{"num_attention_heads": 3, "intermediate_size": 512, "rope_fraction": 1.0, "attn_scale": 0.125, "init": "uniform", "init_std_down": 0.00345}
Each number is 500 + 25 x the weight over its row's rms, rounded and kept within 0 to 999. Layers, rows and columns count from 0. Numbers have three digits each. The size before them is the row's rms in percent of the matrix's.

# up: layer 6 MLP up, 512x192, rms 0.0944, rows 205-226, columns 96-191
# down: layer 6 MLP down (transposed), 512x192, rms 0.0932, rows 205-225, columns 96-191
# gate: layer 6 MLP gate, 512x192, rms 0.0973, rows 206-226, columns 96-191
up205 103:465464476501506497507503525549483472508502532525486532450505515531588493519530471523477511503499511496487480500510461499531532497480438454513456501463474525509436520498508460529499470494507491480504477488477474512489489508516501547462505504486487520489514506484494488487506532514472504528
down205 104:487479485494518471498458488476527456483494522543522518513501488485509525496492528526483468532511481493486462503476474513558459495536489495525505548438491519486496486495488511498471481492499484511475507523512496516483519484481500473527535504484509518477480515457536485506483482540514474477
gate206 097:535497490496500489514503496495514499505489510463558563520471490504459470460508530541537538542533501479524515504460500549512468483472488481537461472528516482529509506484517453491482489507503500498501499499499495501466517501527521501485482503479514481454525475478473487507491481478502550469
up206 097:483494506515476449536498484491499490494513491532484435478494526496493485552544486494532495534469471481501516532451446480499495509502498537464486456476496503475511513523506505526515505512499533488474475525489493492526512495506494496527437474520446486488463475533510498492522504483499500445
down206 097:466514514530458486521497549500495521518521512521474529491496494465483488498504520446514530508518471525509431540508492503522478481485473498521508509499482536491529532522496434529501516483548496520480529533505533494474495455518523496514512533511507502492474509501496488522486494522536512508
gate207 098:547499512465495524465457493449513476518484492456465476536512501484491508475494527526480538528528479494492509452491489534502553484535495474491488475494511488487462512518508499531475514514500515496469432463498513497512526498552513508477527514527499455508476482516489546493489523502465533509
up207 100:562519545491473547494486452462525495509530510512505468521506537503494497481460510543500525478508497502495453492523488506496495478514475465525523491526483489513432463522487463483492507494464519436486474540520508467483502466522519516518528477505493481511465499522513498452503506475453489493
down207 097:545517510485458516539506516549518491503543501527504535470506502512557517533511492480520483488481501496484512515506516542532503498491539505486474501473493429487500528486497518484494463486526476454495461521515496518539474510463514504456516460480540526512481498457489491488506490441525478489
gate208 099:503521464522478529488449500498489490572441521505530469471532471485554538493538526509496512516530508546538506511497490537515482490483468472545536504526500512525509461444491504494515522528536510491476469513457523446503470520481496519508484490476450546526465513524530487513533510495488470504
up208 098:513551481476517548515504532498515486502485506471522485500482509515487526484440488483488471501484521462450524488495529542523494530526435532520477499503485539526485569532453475493519523488472476486512507507520504465530515478501472493519497493488552484477502496514510501511488494475560498537
down208 098:482466518475467514533517529463518493508482481499545472489470520509495503520514488481526492507529559502467499493500493585493508465509492506522524508517513441509475524513461496489492505483498526496495518487504522506491540504515488526487488526529472510545457501482492523548467509513524505460
gate209 102:474461513530493511493538513477483486498522522488529494522460479495505473526486476495510548517484487518547510491456492520512501516484504495489473515501546504465472455465535529485468470512489485491544519541463485513508493505467489526456512508500500503507463501453454510508493521466550546541
up209 099:516463510464461539496491467483536502509499485512473523514497516498489491583483497516493545501492436530493503514531498488481527483485471503480447473509493492485504485520536512527485481496476506521541545543529453491534496482470502549499464480501477501527468527510490478471512468467514486532
down209 101:477477540510496532485519479535510498520470504527492523534512543489520537481534508514507503505473530510513537497520475504515504505460502525490506472490491502512473498459516471508459482502480497504492473552486449505495581467497449501484510532446503548519460444512522477499527511517452497437
gate210 094:499497468496463528501507505489516506455500487524506477487481533469500501525448457493501502492519552489479556471533480499511470505540494525501505516498455491482505528494469523500526487464462483476541502476519543536498527510481497466494468535530506512486445523504489472484468503475497524468
up210 097:491487493496495504499495485453496518474504531493523485526494487488431494488485489479455514492498506463487440486536536514545487474499457529502511560515509520534543543506486562491492487548471544529508529514492535540537518525500485501513512513464509479463496506482547530484500467482485517466
down210 094:515532485504435482509474505496489488473494514507501534472505471497477524493484470539548480554490457533504517512462469508523495486532491469511512501524505474475501526500522504518539476467485501514508489528483501522495509572522471494467517498549520454489499478494504466480505516502467496471
gate211 095:515487469531469452508509535459481538503480473489547530499473487476526502499508528519527508502502529464491487505495516547505557489479514491450493532509520527488482484492489506503550512465504511466513493507455459515481497484469467516479511489540505522466499496503514516479502532453516524523
up211 100:520474490495562481512525511488529484539511484539486528513491491537485454522510482511493472490483495499535512488507514467525501519447516494494477493509458482501481501518462508525465433507513497544462471502485539519459517494488542430551467494506511508476487529488536471511484493505521443475
down211 102:477472503576528499515503487507522466539578492494510540506510521494508514502480464506472525487470496505490477486480504547466513514494521485503517507483486510505506482485501494488506455460511534497502531493486485477490502508474499506480476481520510496505521456507485506496495483508497498490
gate212 094:479477524536504490509473476458447486495478502502516474452532460536502520519555547540479483495486492527455530506472519530535524467502483509477538544492504478452507517447473533465529547529492516472507491517476495505481494501534494499523533519529479537528483506485497486522512523496515508540
up212 104:504508536555469482498437538533471485492446472483536519521530528533478486476488479484491479487514515503473494521445482533506507540487493512468500504497461504452479493459485514502487480471478498452479511530482557458494493472491515500543496515501478466483512521519525464506513525486538508521
down212 098:493505490492514530506469486511491519507472499535533504504498561496480525441494463507523524508488543511481494538479542522504501496532520507480482526523476478489490484492471508488525484476503524479510484534474515458494535558513548513551497572487519480546512475493530492509513484470525519504
gate213 108:538474489535497512491548517523506473499477494494485497500449483512485497489498495516508517516497483512450557489508518475489463498517541536489515506525472466492459499465501514521511474520455463502489478491511518480499505477527483504453526507463460463479440488543480486503545482506486562519
up213 102:506496512474503486473543506519531471523515485489524501514534503568496515499491506503522487477490510530490504466427491501466459535546561455465531496539497525475491530546485559495497480542456501498512437543508518480501524483483484498475499465494490484489473551472507527448480478485513499464
down213 103:506503479471474537507470525507485497516532484474486508456458472494506539472529505475503495475501479462506561510489500513493500479496471502490480446460475512480504546488488482455499517498530485531490512476522474519508473475486502497499498471510475509461492536494533453460552511477525492486
gate214 098:555492493517509487522561485515507490494464508483507536475507525498501514502462492534543541542554513495481520482491467486500468507503495467536508486468502492476514500475516548518473501509490480485455547434499493463498476469521495515459521483501524512511503491535450523478516525525529516477
up214 100:496503454489538488479491467524517502498467505512487487496458464503482470511509545495470514514489543463496505524460550524529504494468513530490483532495505506532504543513510538481470426498503466542553420519496462495494489479507505525522487528512490565529514471510500514478508508483473523526
down214 101:505469508536538493480497492498491509522503500504500501488492524519472523480488511522511516536540492503509525487497472461531505535529470522513477488487494528520437533485498507538500504493486490515510543491513474446488492454504450515513487466460471517516478527488526472465504580473483490479
gate215 105:541511507499510487500492498473478511515504445472517534497484513517516574527497506479506519501488491501506520477500515528470492440512482486476500450497537496501437460517479508478488543530499541489490511465510467462519501469523504519511494468534494499533478541519491487552462490504514515482
up215 103:524483481522487530540533491487515498522487493538451559483458497531497519520445488500536470503478488490512488499474489504485489462545500499489507463574513486495496465506504512540503525481457486505508487458526510472465496478534493461463501514480521489480467527489491538475507527535492476510
down215 105:527523476539509518483488447521538496534487547514489501524518509550494507504500505482543499459504502485524480506535432568484535495496499534500509520540481448511497517470531483497497470452502497465502433537473509531522501545474498477485517500486482532476477493510459473480488484483523520524
gate216 107:512524489498530500545478501490539475508542464437493498481494477560474515479502525514486513543561521511509520496514512518494492514500504484560516522470505523463483487494492452504520516498555541444519479484438545513524539485534485495507514488478515510513474513531483510537512506481491522486
up216 105:507550484568482441518474510464529470520506517508452522481486438507522465496470514506494524517525540499543535476480529509485491523476523497527537490514485488468495496499477472504472503497518457491488482478501511546474508487479528542483517486545504513474537540512485498513491483498502429499
down216 103:489479507510503498528435516451483531507510485504487465484506493460497453443475483477516509479492509489489527488505499522565501471520522494526476498478523507493508483517552487491515529476515505492515496471488517508503448537505477554539488476529497491490501524486498516526478543490532466494
gate217 101:544556483510497520511524524435509467473471542486500538507475436472485509510491543489514522531477484436511517512527488531450510512514502514484486492518491519527498473497542479547494511511507452508479481490508453522491487461506472497478510459542487505508500507481480480489497465512526518502
up217 100:453464481521485478509520563483526451518509486455456513510484502526479493516458504522494455505471480502484506494480514510515489500538516525461513492515534503479492553502499502508451493473506500440572522520505473502478487520500521492516470515513522461477468545505528507478521487549485457486
down217 102:436469517493504448523484503495464493494516474488498494508538533524485481506504492490497517467510507523526533540503478499450501472499510466487528496538472515509525491518500516500493499498555519469506470524475475538532510504506491435517482509516493476496465498541494507490503490501506520498
gate218 103:500510514504505521514493521467457485499528505493495504488472515534486505497514544549487509479484526493473528461462524497503464490550503458499531461530480491492473482501511482467533505494513540465497513480475503495500537504546502493495507511488523536512474462550538534522513471473461471510
up218 103:546453477476518533486470484534508514520464525499493497499480504509533488514500503511522512500486509506532479511531436496478469521455498511466480469476523521485522505515548516526528573494539510472508523593500499490529557531486523512508511504502527474442503492516479461492491501487485475502
down218 101:455552494472515462493484494502473486501492508478516473486515514511475520520570518509464468490500502511427530513490505505470484502514511485479538500485493490468487514478481521496530466493551492510476542525464459505472527533486456460515496515525496466471475502467478458491473467472495459512
gate219 101:524500535527504484508545513482480485476475458478479520531509523548523520529494473511512518499507500506495523491481488495522490448560513526555568475487509466508531526483481532501491469533483518488528497499503483467504460496484497539541505464467510492482498532484505482517513473538482547527
up219 099:489532463496499489557474486538489498499513494526512478503484439480481539485514536532503494534474492455495495500502499512472498554487488428490415521483500512479460502473523509491501497514505496515466463505481488509518530489540497488459481480510543493542537499530499481486482495520495460468
down219 101:553489503558511501499460488509484497473486460491462495529501488502505556481476509554513487503518463498495496486491478484486515491549478491512433500482473528537499487485518502488433508491530498494500487519522506483461501471510482518445471476521486448522482479492489431481495516493491490516
gate220 103:559511544468479525479496481512564488535526513470520515532492498507553537517472474499527548447506487548517485468487514508496502488522477490489479481522511483482551494505520488509455507474454518465479470500500459484474472477484519512473510449511501515522495501490458510476515478523495510489
up220 100:523471528514495485483456517532499475494515452514490495476547515516449513503475489517504502468499521490526512500503484495493481457527523504495465492511476518494443496515470463540484489504478556512482501533551504481475537523466558497555514491468499461442485524546506509505502461453468489475
down220 100:471499497499492474541467474525478534516526471478488520526531545499467480487485446493507532499505465501532483519494500504491519511483531483513476513481494537499520524533482452437490514503486513490532500446489509501511460475478564481470477504472453469485485517528490511436543496482537485487
gate221 098:539507502564467461512525475524503487530480442517490476509538501507478480536515564532475493518459524524494519508500511492519506481531519483489496537531554480496497465487456497475509480497503462484526523468516472477508481480516499510505478417509511476480484513508521486547517462500491514498
up221 100:502466462492536519501527507465460465488506506479514466509474494492540513534502520497491500529470515448536506524448469500440458546516494494502480481482519507495533475494502543503485526517525565524492487548518509502532494502489499486516492491524490464509542517517454498487480519515508532496
down221 102:458487502491496501517544487484463501525545499502505501488476486475492516517522524513452554526524472497465499470493542531531484524484485519481456538464511498480512520506484486552479473476532508448502540504499513522524501539506495484442494472465499475511503510513497481484537471535467471468
gate222 089:535526493541462493493529512489533496475493481496526543475539479470463458546494516493507509481557487481547507482518470479491512499520526468514490513521489527501497521496504514490479467546480493438516478500494507504528467530414495536497532453478494464506482531452498443472508521483522540505
up222 098:527467524483499521509502506499502521487480482544508499517522462456481514508508527467475501496502481534469498466488479464500489487486500537531496499497485486522506435543501516496537552502512522564479532505528535471477528497494504432496541456464489515494513469497529462486486481508477513489
down222 096:507516454482484466530485508511499523485542506510475514523520512510523517494464517547485548468478473495461505509459522475522538460517533517511478541469498498479495480510508487478514500476519522503531508471492549470504501469513502472510527452565504510563518555513515504509517497512481510489
gate223 098:496481531518475525534544445468518510512510518520481485496509513492507510507504516528484527492455488479473515439558502529511511513513549477513540490536508502472563532479556550505558471536485524494474503467517511536508450502515509516470511504510489474499486505515487489508462508487514483508
up223 102:464513523533517464474547484530483540485530477543475515497484492532497523489533498486528555487526516485511507486499544531508508503506495523524488571496520499477481513527513509452483481485525505504517468518514470497500514500533503503519512498475517530507496434491504500511488454465454474463
down223 102:495501520487479517468489509468542472487471518502542541508500466501502531497495533463538439527486523486478487481493506448539495494506512508519518467444523433520479516476517521504530524472473508509514538475515526483497522471538516509494513536508464525490471506471484527506507497446482496521
gate224 102:512504509508508505514495539501488473500512505507495522496492521532510538483490522493541501472533484499452461509473498494517462512523510463485545513492497461487458488492463498470493484496463506474512533527512473484497494494518492496531506501498547510491477483502540521500522488481465533486
up224 097:506429462509505514509499452512451486520512494510448483505492524482494534493528480507493485496501456541523548486469486483460532483501507523476494499491520463509493493487500498550519494524534458433501474498495526531516501490512515560451508471492493472526525456491479473497525475544514480525
down224 099:517533499491534488484506488512531504503475506529546509475492503528503528476477517517516467496503495488566496471470522464527529466501467469522505513458490469487464516495509505546505505507470471483494510511513482517540493494519510518468520513487544479526484477513487496440539526488519529516
gate225 099:484508461499498500491498457497489480534494539509509490485517523534548540511460505493490508501532469497464507516478480530489477505462465509499498481523521472487529526533496530470493474486523508482521517500530517506507487515477493496509514515525482496508510472517526511511523495525485492515
up225 095:502541504494518512507537507492497502528541457493485489518539467489507484483469515482553555531531504480527503519547488556533498539506492498465503502513486492525499510493547468549520518516466490482498467498495489520488485497529509519455500500552430551487493483530451520540469456482501509504
down225 096:488542524531545487531462541482463479499505535505523474484495499525475477502483465500538393464485505468463481516490518499501472500523494536541508466547502451511515475535491476464516502510499503512474508492510493472498511520494477518508550543537502477509503521479533501512515538489514495488
gate226 099:568505482556476515532461503477515472484506528484520468500536514552515466496458522472495535530478497512491469522484493496507511481508525478558537477485486467489535534456517471511519462519490498490516499488487492531475519502505502553493485477502503531542505510481525509514537468482504484552
up226 098:538458502468524511498478507462481488463526515465531497492523536513528509512493523522534505527519488507452518530454476494510452484493471511541478528467461453507468508495508489431515466474510528524506492505475513511530507504499450489527462523445518528512504535532498501458500506512478491472